Part of a small language model's weights.
Architecture: LayerNorm before each block, learned positions, no biases in attention or MLP, untied embeddings, capped logits.
Each number is 128 + 32 x the weight over the matrix's rms, rounded and kept within 0 to 255. Layers, rows and columns count from 0. Numbers have three digits each.

# q: layer 2 attention query, 256x256, rms 0.116, rows 204-255, columns 0-127
# k: layer 2 attention key, 256x256, rms 0.106, rows 204-255, columns 0-127
# v: layer 2 attention value, 256x256, rms 0.12, rows 192, columns 0-127
q204:121145144112142144114136126112123134128159110148122134169146146134129150112120100125124169104121131125116113122100130146135120130167121122160126095133136130145132123130177121148115145091134144142141079095097151132111124113137133135152078144128141155130150154131153129158106110101139123102114146097126143156139143124150113117127096142118185135132146118133134122154153149147135150134183
k204:117112146120092120147116114142094134139123145093138109087143112108127147155161129107144133114131134119131133119150140113125171092092142125113123138153131120163147132128111107131132100120125103133098096147111114113139104120129107121120123114094126108126111089108120116153151171122111133152099121129159132124119116145092098121114151152152112092099117129124121144135150115102140114135131
q205:146132127126133131128094121140165145138111139096110147122130104108111146106104150127149127141128112142136143132138138140153124139140120154136112118099125109110127147137098152114121102122144109153120096130166170119099128131134143150123140138143114119120136130110123119139132156096156113148109117126100127141139134131105102147159140123103084135128097117153157133125135132132102135156153
k205:135135124130135131117125138107149110118123095162124087135117166093119135157141158125135148107127142116109094156135139131105130144164132094126146144168186136130109115152147106107110156128115157122139151125117091135128129128116126160140123144104120126166126108132139110101140152167106124124159139102124172093144129113143132105135128156139145108155171165137142124131133132137125149120140
q206:148118129163121119196134118122166176116075178077142138124183128155158115141146144123120101153187170106134191088127110143121129192108152116180157115125152111107141124111153122148144115129170107105148120115126175130139148096116140171123130159178089104192064122135153148198115146082131128129144086171101117096102148110100111156100145121097120191126140142140129151106150145156114128181098
k206:100143111131151136131157072106123184150094086144132130133079112130149121110161115129129158140076084133125124121125123139133127106140111104151122087098139098138155154138132112152137124123114116141165125106092140108159100117146137134110102122127098139125143111151138142115111150135133101124178137134148138137114131131141122138158140090082106104137135172130126135150143126070144120106086
q207:131135149136110114180127145125097154148086147105119126134146147120138092141174122143115101180143142141145160121143121138132116133093126159146098157145138131118120136131149121112181119156098104142134131132143162124133121126133141136124134157137127113141107139132135078116152164109154160129122141127114127106127132170131134163155148122105127178119087136138154162122137109143121119138171
k207:161112124115113101129119134135158135117126119132112132153125127134135131129113111132095128151130134126133127127140119123114105139149132092140157161122128097117095156136138162090131104100149119140129149118129112129105137147103141105108149121127154129111095137116124155113130117137114138128139114128113134147097117099126128147130100136132103147098123153112159146124114164116125110122100
q208:174146148115151142127120128110112097127187115161103125137140136146102157138129108141108141112149089109133070155149151134145132161118128133125143117146137166129112179117133183134132149129142144139125115088088102140146107180154128130148134092066153147107153093151132149096099088134085148127168107118165136150131141119163120114152132111135154042094195139097112132124144129111135098163136
k208:155156147117156127118137122154131164127110114129130124125121128106120125110112132124102124083108151167136119147100116120100145128106118133120132155115093098136148131123119120134138134136099092114129084137122142112136090123148140130143122115115111152136131141136128127137138135107157093108082145114121115093127138163128139118107152115154135161129103112137111124110137123137124114082112
q209:128150128129137137123146148186141114099169126171107154139144159134118136142118111126121130121106144118136111151148142129138137113138123201112095120111126157129125128108128141136112114120128144134096143141131132137142114148183147116145128105128135133093124107173116105116108111118134151129143166141161114152120121124159117122110108121140119158145165102152142175158118125146122132142117
k209:138114159131125099119144121124121132121175136106103128142118124164111113103148135124103154140136125113139130139133145103113153115101127176119098139121114160129161140155128152110163144128124134121087139119137122099117131157138115145125110106155141131148120136092141112137141129109123145133098115093134120147135135140120131123138145169132158114115106132113117139140137128163120139104168
q210:067141139144114123151117169161136071126172166139135143164144137113143107101109095119136136122122171129156155095128107123144120120110110107098121166101092128135121114151148115098096091131135102131138165157163152132099127139109098117162129168153108101133100149136112131124125124121133121158108155127087108142101141114092136129095141125149101167134100115152122121166142131204129115175125
k210:139131150128131141085131126101155147114112118105106128137120170150100168116113123139122117140140146106119126149093116117148110111162126146130128115131102155114120171102156124120133105136122111144134111125073081137123134095116128142139121122121134133116124151151151138127140129141125120092121121129106118140140128097141116129129106099122166126147118120122114126131086108129090116129116
q211:101092109121134114128092127115146095118139117160165173180128137132120169125175181087150112080111173125107153109132139153139136103143138100145145112163129122141100123159128172137070147109113118107147119051156106102143156042121126117133111127117174124112085116125135142125136127129101153158133047181125150132128095122181105125110126152112110153153081120156135119107093146124121126109144
k211:138164129146135110135133153117105135079142163118124112127099138101137091112170120116121140104144121124128101113128138119112134121138138085104133133142150147118126142132151109150130167113114096123134128125163110135144126109090116138117114106140143119127156116138125134133148111159108145115135133121160133103081101108137114130130108097162135089154156082093105135138135103113133103159151
q212:146089121086151081113123084144091127133156106143111092086056117082116131144091121119116112068134113137125072147150110082111138101151118120143140076149112144151169120099085120125155158127095128139111097118133095096143091175144121136141127109083138140109116132095120146108117083096149098136110132149158071112159109138106125138146112115163106078097130101116108129141137146123136110098170
k212:176143120164114138171096133140118144118114145137117147140161070146147111150137159123139140137151114144087147138150107115145097150132135140126104105113143144113107135117134111136122094138107111137111162127174170105125139163142110131138118163129092111159106129132139157128107119137155107185114136112130116124141167177096163114167143149150089138101100125125154121145154104142132099151135
q213:127133161151129125160112106132133144115144145183129097126091131131147131121103154124125098132149088116139132152103115141102165170125129157127110149143108132106138110123140131147133157082138127147108109140120144146132128123119145175159130116105117132108142157147132142119081126116165110124119117144135132146126167126082126119144128137139135138136133109124132123124116142146118125126113
k213:149105111132152115121172150125167155160122113113116146144098104134156122151104124136104163113134156155115139114114111110175122116121128132117144114143124143141135139133148108125135093160122156106148111157131139104097129169157096132147138148175088157142142120119159113153120135114111149109132118171136135127156142168106121107104155120117139136116093143126128132144172095136148123145162
q214:093110100124125082136100124148151108129105159134141123072107119129136127128126105141092094133148090120108167102151108123125114099116108124143142116105135140142103112114121168115112091121121117149122067120141141101138114091118166107107167108143106135146068132100107091139119122121120070142154132139122108122156147119086100146155124115102115151129121127161149129106133140135108079132094
k214:132141102142159117096150089116152124150096128118144143139117169124147115106126142106148173158122108130098121144103135141128104122129130106148148128161131138110135116110152125135112101129164138125154124111096151113149090134152115147121114133165152107127135128127128105093156126098127120092124121100153157113136105120151147118114123129129154148130126121122129125096145086141129150110143
q215:126105140137082158154118130116156120125123136153137148153120114152129133141132155135158130101174108136124131129126121119127150149112121110121141149090152101138087143155144132125093145126149091112142139113145129134137124081146150121137116121130149121135141137124104172121105117113118110116130135127167131137132138119130110142134118126114106130128117140157105152120123145119129131150119
k215:146144125136105181122140147117113173123133121132110138117129140133118105111125133102117121120116142124132093131097102132122136131100102128118125139115165127147124120139107084106107151098108154125122155146132126121126115154101120092123116113139125132149149133138131125106136127153130109115120108110147116092095157113124147102143124110119174129119167107102152119114145106129134109124087
q216:110092117144117081125134112134162146118104161135148106121155099111120083119121132147129132120127116151150183114130122131125090138095102106120118185152122167101117099140133087110129110157145109120113152163154167108106120140083129102149136143144093109149156143143137095115127123146131138187139158078095106098118158136063135130130142106136103095148118135128117130116136083175127115103113
k216:150117138123146136111125124140112136139100121133120111180134125104143148164133132142092111120112132106129114071097138140157146151157156094152094102095131104148134152102113114119126139122135116126145165116109138114121136127155142138125137127133148143137124114119141129118114128115109145097139116125137133152131102130186137160113137147100081138131143100163137150115133134121139129138119
q217:151131090135130142140133095151152160132114151147103138116096104100115121146128129171120154121134103161122126145175159092129135133118123148124118144107125119136135112110104207126143132110145147138156182148136166125145134163153121131141134129128127139139113130131164156127118115149110142161125127114090134207141131110144085148120149117158142099102122142113146119122154120132139144124132
k217:160139135142127143125142095146127101134130098089158166147121147144145155172117144086145106142080143137152124146127121146124127153101155109136128135140120154118155137124106106134111142137119140116145109142139119148159105168140125125147105135146151129122157126116150131115149128098165180117124126145143119112098090151161154124149115116119121109159124110131117136101105160095115115140095
q218:177108129078138100106101126189124182139156136178118128098116199112095164105101134124097132085125090148071087185129135124142140134148157153139167094164144183182137136125077164123123148107100140136129132166099078146118094160122151137117139093067112156128193175084144147166124068137134133140111106090171134139154099157135131142134136109200111101101127166147148141154123166124160150099128
k218:114127118111137083156135135119129139127109131099121157147111092117156106112113123140133124161147141136125178106146105137133103107101114144102121113145116129132105131119124139087132103148119138154107147096135158136138137161135090128125121115135123141148105110094158133103117145126148140167129123113103143125119125118110123146148133133140135146120147106104132076155152114129137143111161
q219:148145141086131132145141118138126153101173157149127109128146111128141154118133102126164129081136106147159137152145102148138159111144140094165153150174138110130130129137118149114113103166150139121140146136166139106135141166120126122130153129138139166159165156119141156131142122103137122120119127116109115104161104096129139152154168110160128156120148156143134145138130140180145110159133
k219:072136098111148117117130104107162116132106097115128126155117168142122125159103123121142132075077130120118142096108129106170128106110121114097124104157130129111130130124163058138103129134145103094136096097096110156161128109171144139154127131108143122085130137119112138109180124123110117097139117128136164127099140118124138144108071153128161104141137092121115136123119137130130128154130
q220:154105117093137126072167087130111143128173104096149120100110136120123146142115113148117139097125130162086095132120135110136104136123088137170155092140113168100156118116110154149119136134113119155103105127149078118123095171118130128127157082116120172147180157146152146100107110159153124127119156166137111147133115150107118122120148148148153083117130126149152118136117120112141120095112
k220:141113098121113133180094179156148102159107112114098133129123119073143137106135121125128134137115102136104131064141118113110136138139133109120106123154148115125122145105103117114131137143116113093119146118111159103153125118145115122118121147136124134130153120087141096121113124098122142110099151134102100106105118129133119113126091125154114145124111149134118156131160140109177125112111
q221:157136146113127132149134106118118133101141132128140116110141128123136125143147172146127146114161140151143116111108137142089141129109129130151143123121093132112114130138110135102120123123127128155128154122117108100111129142119147140114110138143097110153184108108128174137122120136082115145111151160163145137157123123121126139105129119170120128093121123111100160120142119114138072115108
k221:113108116139126128130075156119113160155115144148138158123127151104128115126143158129126142144130079106134152110109117137134129124141094121129114116155134138142091144149120139144127141131123139097110113141112164114152114108160117135115136096135113115096131141106115108138135116131132154140148121099155118134113115122164121137131095138107151168160134119132125151156130131118138113140141
q222:127129114139094091184118130091145133134068144176175120127165124108112126128142111137110141141164106103126137115114127150114129111109126122132125141141122134127147119168158137145114138088148119150143132131122160111133148084117145130159134139167135122153111117103163102191105162105149116132103164123097117158121122152122139147125122123083121144138130143160140139109107139136107136138101
k222:135128125115131131142139130126118137138118114121109155111099135153153096143148126118134138114130171160106132117113124126142118147146135159152149149141089077140119107139133107145114137120110117082140152167130191117119128176139100128122123091103143108130152142136125123127140148102105125096146119132136128134107143126137144118151129154156124130148165124141136113108147114145129154122121
q223:151090114141186120071100119130135132159106102151126121112094126129106119103129120127097138139133118162098143171143143109118101121119137120131109164099118137142135147126100156095109151105090119166117127162142114126128120138108139132111136099137115150128139130100139109103147092128106103137102122106102122141141121145133128103131154092118104130118141095122139119125122126120131104121113
k223:110169165124115173135153113130124107136131117152110181140106149144135149151130149095186124143134165120120132133125103149101149159165153145116166111133133159133132099122151131141141143145160148135137157136106106145133147100101103115151150107104140121120134104165125171110121099116112154130158110115153143131116136112171139092109129124113098122145161136130116167125140139098128150130146
q224:106109090162120105109125079105125109102083108059148113122133124125113122158070074120130122145108102136120185104111125111150103130111097121144122152117125129104116142130112098106103153111178138146133125124134158114147089111109136119148136140157112140113100144124122114101112144096167095121154094114088117128144177124132131144112141147122111176148072104143198134090124084159110118084131
k224:119143129105157147134126134126137195133129099104131125150153133182137141102150117125110093146119141119118115117139128143110157120136146074112142112142146099124123117137144116129118148107086120105174104143112147132111140140113161146115104148121121124129133088161142122121148165119089167080156137155151150129129106121136130152106152093112113091132141115124105143116119116118132129141158
q225:153116147105159174103121155131119155122150120133097104110115152110120137098129137096135131125115106122104108158133143132139119123148144115133146121161140129151126150132101132108123113134122129108140075132111085118127145189111094155099188123096145133116131101109137124129140083111092130119111083095134146131134131071118124126127124096148101103125189157136112119142135151107143152151129
k225:118147114137169129143157110109143109095139144121133128133112090129126088144135139114116078120111111123133115141113112118125172132151112120109159069099118169140131138121140085129107137159129119144138160085116133145129151071124131145088150105123074122125093123086138161116140119124135101126116164133137118097137166133099122156128081134147111126149119105138096124153132128129117133114156
q226:099105117146129126108122134126157153145156161176132137149111127114138117085131130124109133148148113130133169143158127142121094112127143136123118162133147128117101132136142111098110135161128134117139140128163147128133131140132118114126129162163139161115107136158122148098145099141141115160134133089132125146135081127137125138121126129138172110151152121099130103102143135145128136103112
k226:118131114120130144115168106117094110136154159124132132143152150102095152100106126133140126132123157142117126098138116145154133148148149143149110094131094114115121111107134119154122142093126115122125126112100096127131154170120132104137131106137129111131113100111098172137121122166102205098170144122132143147107151144135113101143115132136093131140163118113105122139093099128144116126087
q227:135121123142142138161162103120143125107175141092135148112164105108106108126125170135126134172107166134119115116135114120131109153147132116129154166158130154099100112141140115147116163147138154129114107173117121168148105131117107139148123110139169113118160130149138108117115140161121134103156132135135139125115150126128124146140123123138127136129180120100116158112134113140112104164118
k227:119109155111133135139095123111143147172134118139149115123105095110143143128162121119142127130109114157127137104132129133117152139132125144121124102070140086148123130125122126112119109098124118150132133102114125130126127119135137146129106174132159157113116134111150158101104124106136117160115121163129135128121139159144126125135149145104123139132081104127131099162116163102125131158142
q228:189125147131114164172116141140125142126116135133099078089131152112112087134128155156156116123121057126108098143140129118113137096116166162133093137160122085121157132121084117168163135126115146129102091135151177144128105214133128104172092099126127181137131151102137134127141137136197131120098134107130104100157126191098133110139128111160147108128145163119110160127145095124137157111116
k228:110144111120149128115148123118126128132137118122134150125140087172125140149117111134082144134101144108112087130156141103155110163106121103087139104131153150127101126136156100089152123150110124097095108144143126092107108158124109107133140114168125150113080130143122127152147114143114121132140095135145129141134157122130135092140113156147115140114125130118152140112121151070127127106122
q229:136136095127161147136151121102111106125136095106118111172146128121140128120153152091143168124073126133116109126113133111132113105125146120103151107145117105137145141158116103129126140121122121106129125127111098142127141174108116120134142129142129143121116113145118150111135119134139093125135106133141141128104127118112123136112112138133108086141135118110091122124087140125167170126142
k229:106136153107123128121106128136121111150152128137127135132139120143128169080098081170121151141168151134106118138115153151139128146140138145173132129125113117144114127160146151105127127130148133114117147131123133128102134062110131122151187191134116171143154120117118095131133124139118118157163121150105108139140118157156111129109120139153136137151111149126131106140092118121094096124132
q230:100158113150100156170132164147121146099128135125131128128156102150135133104113083113135112143127122120116146093158158124126145126143111122167101130129097165135108136135135094131141163144157148156153134090118167123139138094178150120132125181138128132138116105152105138144158157126153131161138144130110122094140160132142098156163151141121131142132142088154139115164126125148124097153150
k230:117120153143149155083115127124125166122167134128131142154145080131142148145106135102132141117136111087116119129125130127139150104149128109119130132123148127124132129120117106129128132123128109110137158122108091122123151160102097108069149102119158096132094120102129152102112104132137113127112107097124128147138116106117119137098163112136082114117114130127140069164123114110129116101094
q231:108155154112188154124174130156126111157205115160084194155125154153128166114078087116110128117090157131155060141116137097104184127174119164089143108116148137147182125121123100151121149134138121094112094162116096153111139166139101120159106105103142138090178122129136158063129135141154137137131152123187125137096086129135147070107068140169110148132128092124133103149118159096114126099141
k231:080123131153091120133153166148131130126120129128149105128141090066097096152095123150093159154164121139118151135135140109124107092105127155132079181086111106141147150128121142115126115152145175107098137152138140112095137165107115106154132158137109111139151137104115129141129117130120123129117123109105095144137190177052114111145152121137107121073117125115106103119124126153113124115122
q232:086118113135136135165087094120134099137134140108131129145168113148117100121142115122123122136137158124126128137157158142126100087124122142128091168134123126112102130149142127143142136115118129128134143132145196112090144094144122148137133147176123130122072120124131088141135147112141114135122149113107117126124139143124135156094145117120149161144117114157132154145146101176124121149109
k232:126118135095136098138125156110140124142134101131107134153129176157112132139111114126133148150145139105136144104140140144139152150109135134125134101117134142081118148096164128148148103148151113127143150128104103126167124112117133105119096140104147130109146116150131132138142129123111140108146139099149130142120117153121158107158100133140107122103140128100129147139128138149150119108159
q233:150115131131132134120095116167111139111140130120096102141096125132123145116116167125152125087131103098103119135117144140134086109124162122125164121169099164119104126130048155089146149150113124144092119124113097131144126170089153113167155105096157165113110137110105115124135096080132109145117082130151116098149114137136112134124167111161126108119109108102112153107123119118142127118131
k233:106124136105132121068107139132183148145120136146124161154130122143130130118094146142131115114145124133113130131116141116121129136154117133114170144103149161111123095137163131113110108152129104125138149119144104136115136126128121144101132156131152151119101102138145138128123123124152173113126112152112141137140101128117142121114135132111139116130124131111151107120129118143147120160168
q234:104133130127128114111105117126130133148145107079108107119135118113118130136109130133145114171111129145130137154160119137125101122108123125171143121114170122102112126094119114103094132137124150122128093121140134147125100152108121157152121131108113134131125152136146155090166102100150095099141098132102089117159126114132136174111140139131130138117133105140108124128134103171115133159146
k234:140156133134125136113141127128130116152127145124117162134160153125141130120136150124159142120130170089111118149143121140155128101138145152148142140167155140138117130129153131155155126153124127131119141097103095146135154125102153120123128135105121145120116110143113132115126123149103105120131121122136157149149126131153146145154119132147142127162140145110162138140127139123143132128128
q235:127088151092107135142103133132122169107089149138125115091109111176115125113113131110104131166141091104108099135143128126108128147115175151108114148137131064083112135099117119119133101147131147128130139154180131104128122125109124137148142085082071104122075130093116172125107123149119093119113089123133167137132127106093128145119143134146117092088149166145135128112144139113131146133120
k235:123137085117145099156130111131128138147097099128123106118119114104136112139139142126123132098136128098092122138125130119156098139158121121131128138169145128157115121135112143133156116133133122111112119125067143163108136135143122117112060147126164129122134114121111080166157157134093161105105125146125146131114101112143104090141108136121153137136168117085122123138131104094106177086138
q236:097105110115149114161142162127152142082146140117140131104116132133159104126137124121119119120143142144118129101153127146107104122137129145131138130146134127132101126143147132137120129129120097132122121100174133117136141135119098131101135117170132124132125143140140100144164115142079112149158116162136148129146145124103126144124161109126118143133132132128123133134141138166117115109143
k236:126151128156123131135130145114154142159129118103139133129144142141082131135112122113126148122145130105123119141106128139139125144161137113126135089153119126125127126142143107114127131110126146108151167090092107134135105121138146143098142183096122142088125128143115142143128136121112127109098113140127169147132143120112139163140103132137148128136134121119160139124118127137118105143144
q237:133133132118129145136139109110132119103138085168140127153135129142104128128105154135148099079101114132121047130101115143098124117116109117080141123151122122147090118149155109134123139105105089086099101085104101128133145109133120108114082066107113138100122105140101103125127139134104142127122147138144144135116115092140145117120087137135156124118119150104114141125093124100148087094103
k237:104143167150114159146140148120127112141131161140120135096138137118138126122122119119099117136147137117127138147111114103098157165109129157162138130109128139116132119116140139129146107132136134139106132131136117133125114147103132127152143116114133130128106140119165106139141107119163131113117129105131100148138165135065113112125131123144113107120128133143134094130139146131116131112129
q238:110073127148103091127148128116138144136113140127148157142128120125124134138124160157112119129140120145160144123157165120115142145114137111133114177129136154109114103119121103123102149157116121119089165156159140111147124152100129090127148167139134110134134145142114105146130131153140125149140125113116110131146131140111124136139164090102122155124138104139160141096130149149113148092117
k238:131121101135144104120143124158148125130123138170147106139125104076139120125148125102125133111111133159138163120155112170131111157144126136129151127125105151123129127166125121099144103110106140118110134116138111142123125153119108125130116095128110132149153113118131197112113138129118137139131082148105144126124109115100143122104118128148105135147097104133118136126111121148121089152118
q239:153132154095112163126115108134119132158156092137109109145155151158129126092106118115125123112133074094095105136098128122120164121146149114109141105159104121127110109137148150082144146140149131087126096096093063129129138123125099131102109071105169117109106131132132131116111107122118117106111097079143135125128070121159101132120115188119120097110124157101154122121100140137148147129098
k239:138126137142147139145141120125121164153121151120131085100128118137139105146134138120115144121128144159113130128124118122133096124131128147142136153086146131137142128086136132142123124105132137148171130154152125121133125143091126115110145127136139096120127106141155148150147115164106112117158158177141143144129146147133151139176149124162068121090115130150092082139164123110122108108140
q240:100136182163122147126083154119109132152120164095118128116129124160139145101122125139160106154159112135136183127171131158159122133129161129131111145148140076083132110120142122139150122185148100109152144154150175126122135174152155144177157167145154118127124156127103118153128166098160121149137127147098119130122130125131114137149125125081128177161107154147138147099127148135104139131109
k240:144126119152126141118120094119155146128139161156107131114150146125129092124123148086120125123119132108132155134164125120111120109118132167086129132135144168146109145129133146151163157115147115145166150112103148095178167129132145135123119127140118132145120128176138128144112110168137156116114154158097121108102112132141130140112143115138142105102142161128109128117140119124137125147106
q241:120146162153095169132145113133117126148108155091122116107140084151141105122122109131130132170145139134156107119122148121119107103122129149105132126102127120103104103125137098160143147154099105145101123150154163126147126110139134074166121102119156121114120078117103147108121121145155108103154162167149116129112145165145123102112080121160159101153149122131122138135125089109125130114091
k241:131098116130146107167125092145093126129150142145159143123135142107110125170178126134155128132156141140093139141147132111143124131133134141155137158117140143157132115115119160109097125137158165147114159121143117137137128142139134111143082115175164116153145161139154135141120112139099118149115147078111078142137121124155145163177134141139129167117131105136140140130155161140132150132125
q242:081150131143098140172128116106111104117090144088105144107118119135155161136105137130123110121138114122133162090121103134141131167118126103129076129093115109116131136121130077123135118142095118116116157144139187120118132145132149149151110148148079095125110132119104124138158134132141145122131137141110130101129146127101144137134120144164119181097130134128106152130166123100137128143128
k242:126092143138141091105130135117124126128091137169141124141108102148110108125136121146140095131147107099109134147119136126140103131125129128126099124123143148076094127142117124132146102135113127142121125104139095137166116134151098101151159099104109127149085122079123098131115122105144125101146131151143100134130139108101139121136171121107142151133123117119149141124122105133094129123091
q243:120133108153131090131103097126153140115101150100156088124157135190120115122130113113132111083153094179152182154156105122135139102119107125140112130147112143119104121122107117130134130130143139165142145113154190071124112118103130157137158133186151133129087153087146111175132122107142144167111142092073092095142164141108145159126201078097102169113089122176135131136123085163129118173160
k243:127122136104120155127140167134124150116132101137150181161128134156143136149136113116132166115104142100135105152102130162133119139150140093127153113116151156156116144163140101121125125113145087150126173154115137154152120121115110125149078132124089151110140112156137160105172129145115176120135099150140158133108076144169128109132146142127132086141143083113132143105130133102160098135134
q244:082164127170089124134160101109129114134072148100111108159143144136143130131105126127146106157133101118159142105124148135118136122118145108141084095129112114127122161119138088138193149153151131088129186113125137140125165088155159114137113173154141124134117110130126133111143183122172129102116142155110115104130152129126088117137106173096143184133118076148123135112114120158129155113109
k244:152101134134131121110098137137135127125142147125125119116127116107157112127163103101153159109140120107137112119148110116138128133118107113126129118150156137127114159119136093131102119131147103147124102126165134120099123153134140146137154122103130097128128155137144123135099131111151136101077135119124152170168128155095131149138154130117150096137110143103086135150151127157134074129144
q245:138072136090127104061084090133150134137160088155094155120098095119087157135082133106105093104153125131105131146125087112107115140130103123109163111110126156118125116121105149058070133113102117128109103071146052125125076110092101147103138127084083132111117128106158111076118074131100091131111096098113137130144122088103097144146161124172146086127072103126140087137142159103130155085164
k245:133166134143117149115137146123123139155148133122142131135132143108147091135124150127138153148087127136119121120130146128146150157166125098115124151158123107151120074140135124131123107130118166151113107133083104100113136145129135081110136115088139134113152109118125123112140122133094111130128136161160149135151149118134117102108116112095120124160183146135150160137120113131152104115119
q246:156125127094137135159153135133124128130121116144157129151134138150147133147167180137146150124108126135119138140114148144113139131135157146166095125132132136135098155119146097158173101117149145112137143123150145115135196104144138123139103091140141141160151137115119133156158130152081113155138129117163142111110091121156125108121117140163116137124161141104133149122104137110181142158137
k246:109141137143098138157163160151116112082103148157152116113138121119134111109138085144128134154121103120153097110127124131126111139107131126142115129118124136131135141119168138143115127093119155130130137111122119127128129127113154144149120110150118112126115118141125127133115104156142141120138145128122114133153129141094123159151121142134147139143089095118149116145138132160153140135116
q247:156160127128127109123121107148154158109106128138116113113114094140127126167047089155095136103120096124125144148118122123113117144093104113138120092132108155136139090112101103089128110116159126109109103139108116093118107145098097126135145111110100146120144115105144148078133130087100131103156115108122135119106117058130101090090113119134085112119105156149169146129125133112156134111106
k247:096097090121144117143119118081133165161092107124122148144109172129142109126154156169127134157133134119139144140101106136136113111144115083116165126158123088134107161116128111152159163109133107123156106119111115108114158177137147111113128154119138109139133093141166130158128120146125143125156138136148154159133139127125126148129158131120122147122121117124114106135157167088116139111121
q248:126141085127149136133125141135135150126141134073167133133107107165109136133147129134137104097106157121114134126149110130145140137138132089120155129120133118136103129140153149147136148137133135115128137083125127145113125132105107126115109094133112104130078133143149141154123134107097138107143126106117143122104119081144111146129095112116129099142135115139126127121131109111141137149112
k248:129130143120103161123137123138111124125145131110126136142142139107127133133117130129095112115101128131123102165155134147122127129131122154136114136141100094142120115122170139114147112135130101123132113131130129113123109155148110111137103170116129163097129124118103085159114154128098116133150140102124112123107130123121103109128137142128127139123124129117124120116134105156107146122126
q249:137134104146125124167122077100119116091081121108126123175125159128115129153174145128141126132109139108138125104078134131116109152147152112139081113133160100081122127105129067129149142122141098119162115100104154119118154102123161115113106125155083129142138123148102108140143159105138149149135119179163160084125132109145158137121075154115114158120111145160157122102131094126108119153102
k249:159126143138135100137102138156145128146076142141128139113133126092119131094139136184093106111137073129131118122154113116160116110129140134122108170141118114127131121149120165143146090107127130108094123127121184134123101106160129112119133115163106120136118120099099093103127140100135139119128144146109096164119140164111106172102137129133118162148151126139119152111100166136108129113121
q250:128060077146131077102088117101135099106152162084120126111105108102102074086124177114129130097080131140102154114130149102126083144116089109127132135101113145095061097102081133100148123117125103116125112128129082084109109102092125119057142122104111070137105154078126115163132089128066095123134059125079141105097106127071089098102172131120087102112081090083158131115133114116115110136074
k250:151129131115134109102106117119153112101114095169152092161144156103162136129149151118159108128135142138159112152139137135090127130158154093118153112103161154136096148125150079143127123083121108147151145102110092136137127128118144102173143121133115155106118094148120125125095096138148143115164106129152145118139124120175147180141113108141142143158124130133148110103103146131153105120134
q251:155155168118155136085132167121149160147166128149121145101132129115090155087105111130135147115157108129134170147156119152154152131136132145113142170118137163112135159129122192103072147137125135156140129128129103125121119132123137142129185163085145165104156121159159114119155096132120120121119108124105151138154147104151127124143166095158138135119136096139155149107130161164133138120172
k251:126125101110117165143168110135113098100118126126163144158111151131120116120137133107159104112100141110142080148117141135108143147118158064130132102131133124150123113167149102144078145100128114102151150091125153126140106085113128110122101118135166134138132088128110144125165129106128141130128093111188158087092147126164114093087112132126137138160126100137095143130146120100129139139156
q252:149126145146140139090148148155113128148154122131132104137134109125139130124092108162115113161120123163146105149121176131111097097101134147127144134118134123130139128114109106101164142127126133141098126146143107148126143132133128109123146143128123138129177120121098135100127111097142121151116131143159074147146154134136163129102142112156139100084142147135130129149141102122147114093166
k252:096136147117124108117071118150164130112099106107093152126149108128131137132133135114142102082117156115083130105163100105164135114113103157107157128162115160146100107104132146117096122092141138145118111137124166153123118116128129094127122120139122123135133145100121123105130113127130104143114126138120094142149129119113099134140119111145109122142090125140129127124162117160124120123127
q253:172118160084141103093148099111137140135156102145135132158133160155127161157142142082086101114137113154129097170107097130128140134132122109141143101129156180123120140112090170110175133124105141155131136090139056131134095173106146144137120130077170165134165134137127122115098107137130131117119133105176120108161136134149151139145157133179118121106104118107132133132159118122119148128155
k253:109140125117099156156122140137132116127137140144134098119101111106140092145098137134119169131153128108132142118115120116143112088131140103117157157118105115139123095124110114096133110148142130141131121121100187115113142137144113146127125115107113132114110117108119104111121146123143114134112110143129128142117127115104103149115129167126126112135120156142130119127141164157147156096117
q254:153133113126113142130161149098127141116140105105131113167101143163127126173180153123149140130103149097158104103086155126120113153139145125138146106157142119134125168143150096157168160126140146102137110078114097135117134158141152111109146133121148123138138107144115124145117124133121134086133150145173154135097099152131129124135151151110165147139154131085126153111141125122127166119128
k254:119145134097113174130129125173161120128185128124134115119147099117127123130160135116111129116119108157147127155147089145135138117105130126099146174121140114078155106117110148120085112149118124147094143132136120138121141154122142147104126127145103143096174122147136158128107157131154108176136139153110110133111133120105121131108109142118134127127094127135087116148121117121123126159138
q255:139121153119133100057133127146102112157150095112113102117160113125109111143122129144140125101163131146123130114133128117118138093118097170106138102083110142126186109117119117117161121174148140130107099131158141126111086149134158110147129122085128158104154133096128123116135109127173100137126167136104096118152116126103152147163144100147133106121097151134128104149140132152105151087170
k255:130152151113116148127129145149144145127106139145117108116139117134105167135102166134077151122136114086123108139154162133117096119130177104113109191189114132136119104114117115118089135141136129121108089109119143097122115138157110124133126126139101154142155114126109123149143124113109153128131115162124136152158157141127119101133125136135152130142186127172154158090141136142147132154101
v192:178154112094168165127087114121176131156150104177106069140125117119208110173127120091167141149139168121158103154135153151100077156119118155111151067149149176154135117109112208128132152104110103102157101128116146122144105176154162103138122138131146124160100067127140129108152130140089114161138161176115116133133150162138164127117154153160122122136155089146127130130146126096084142170137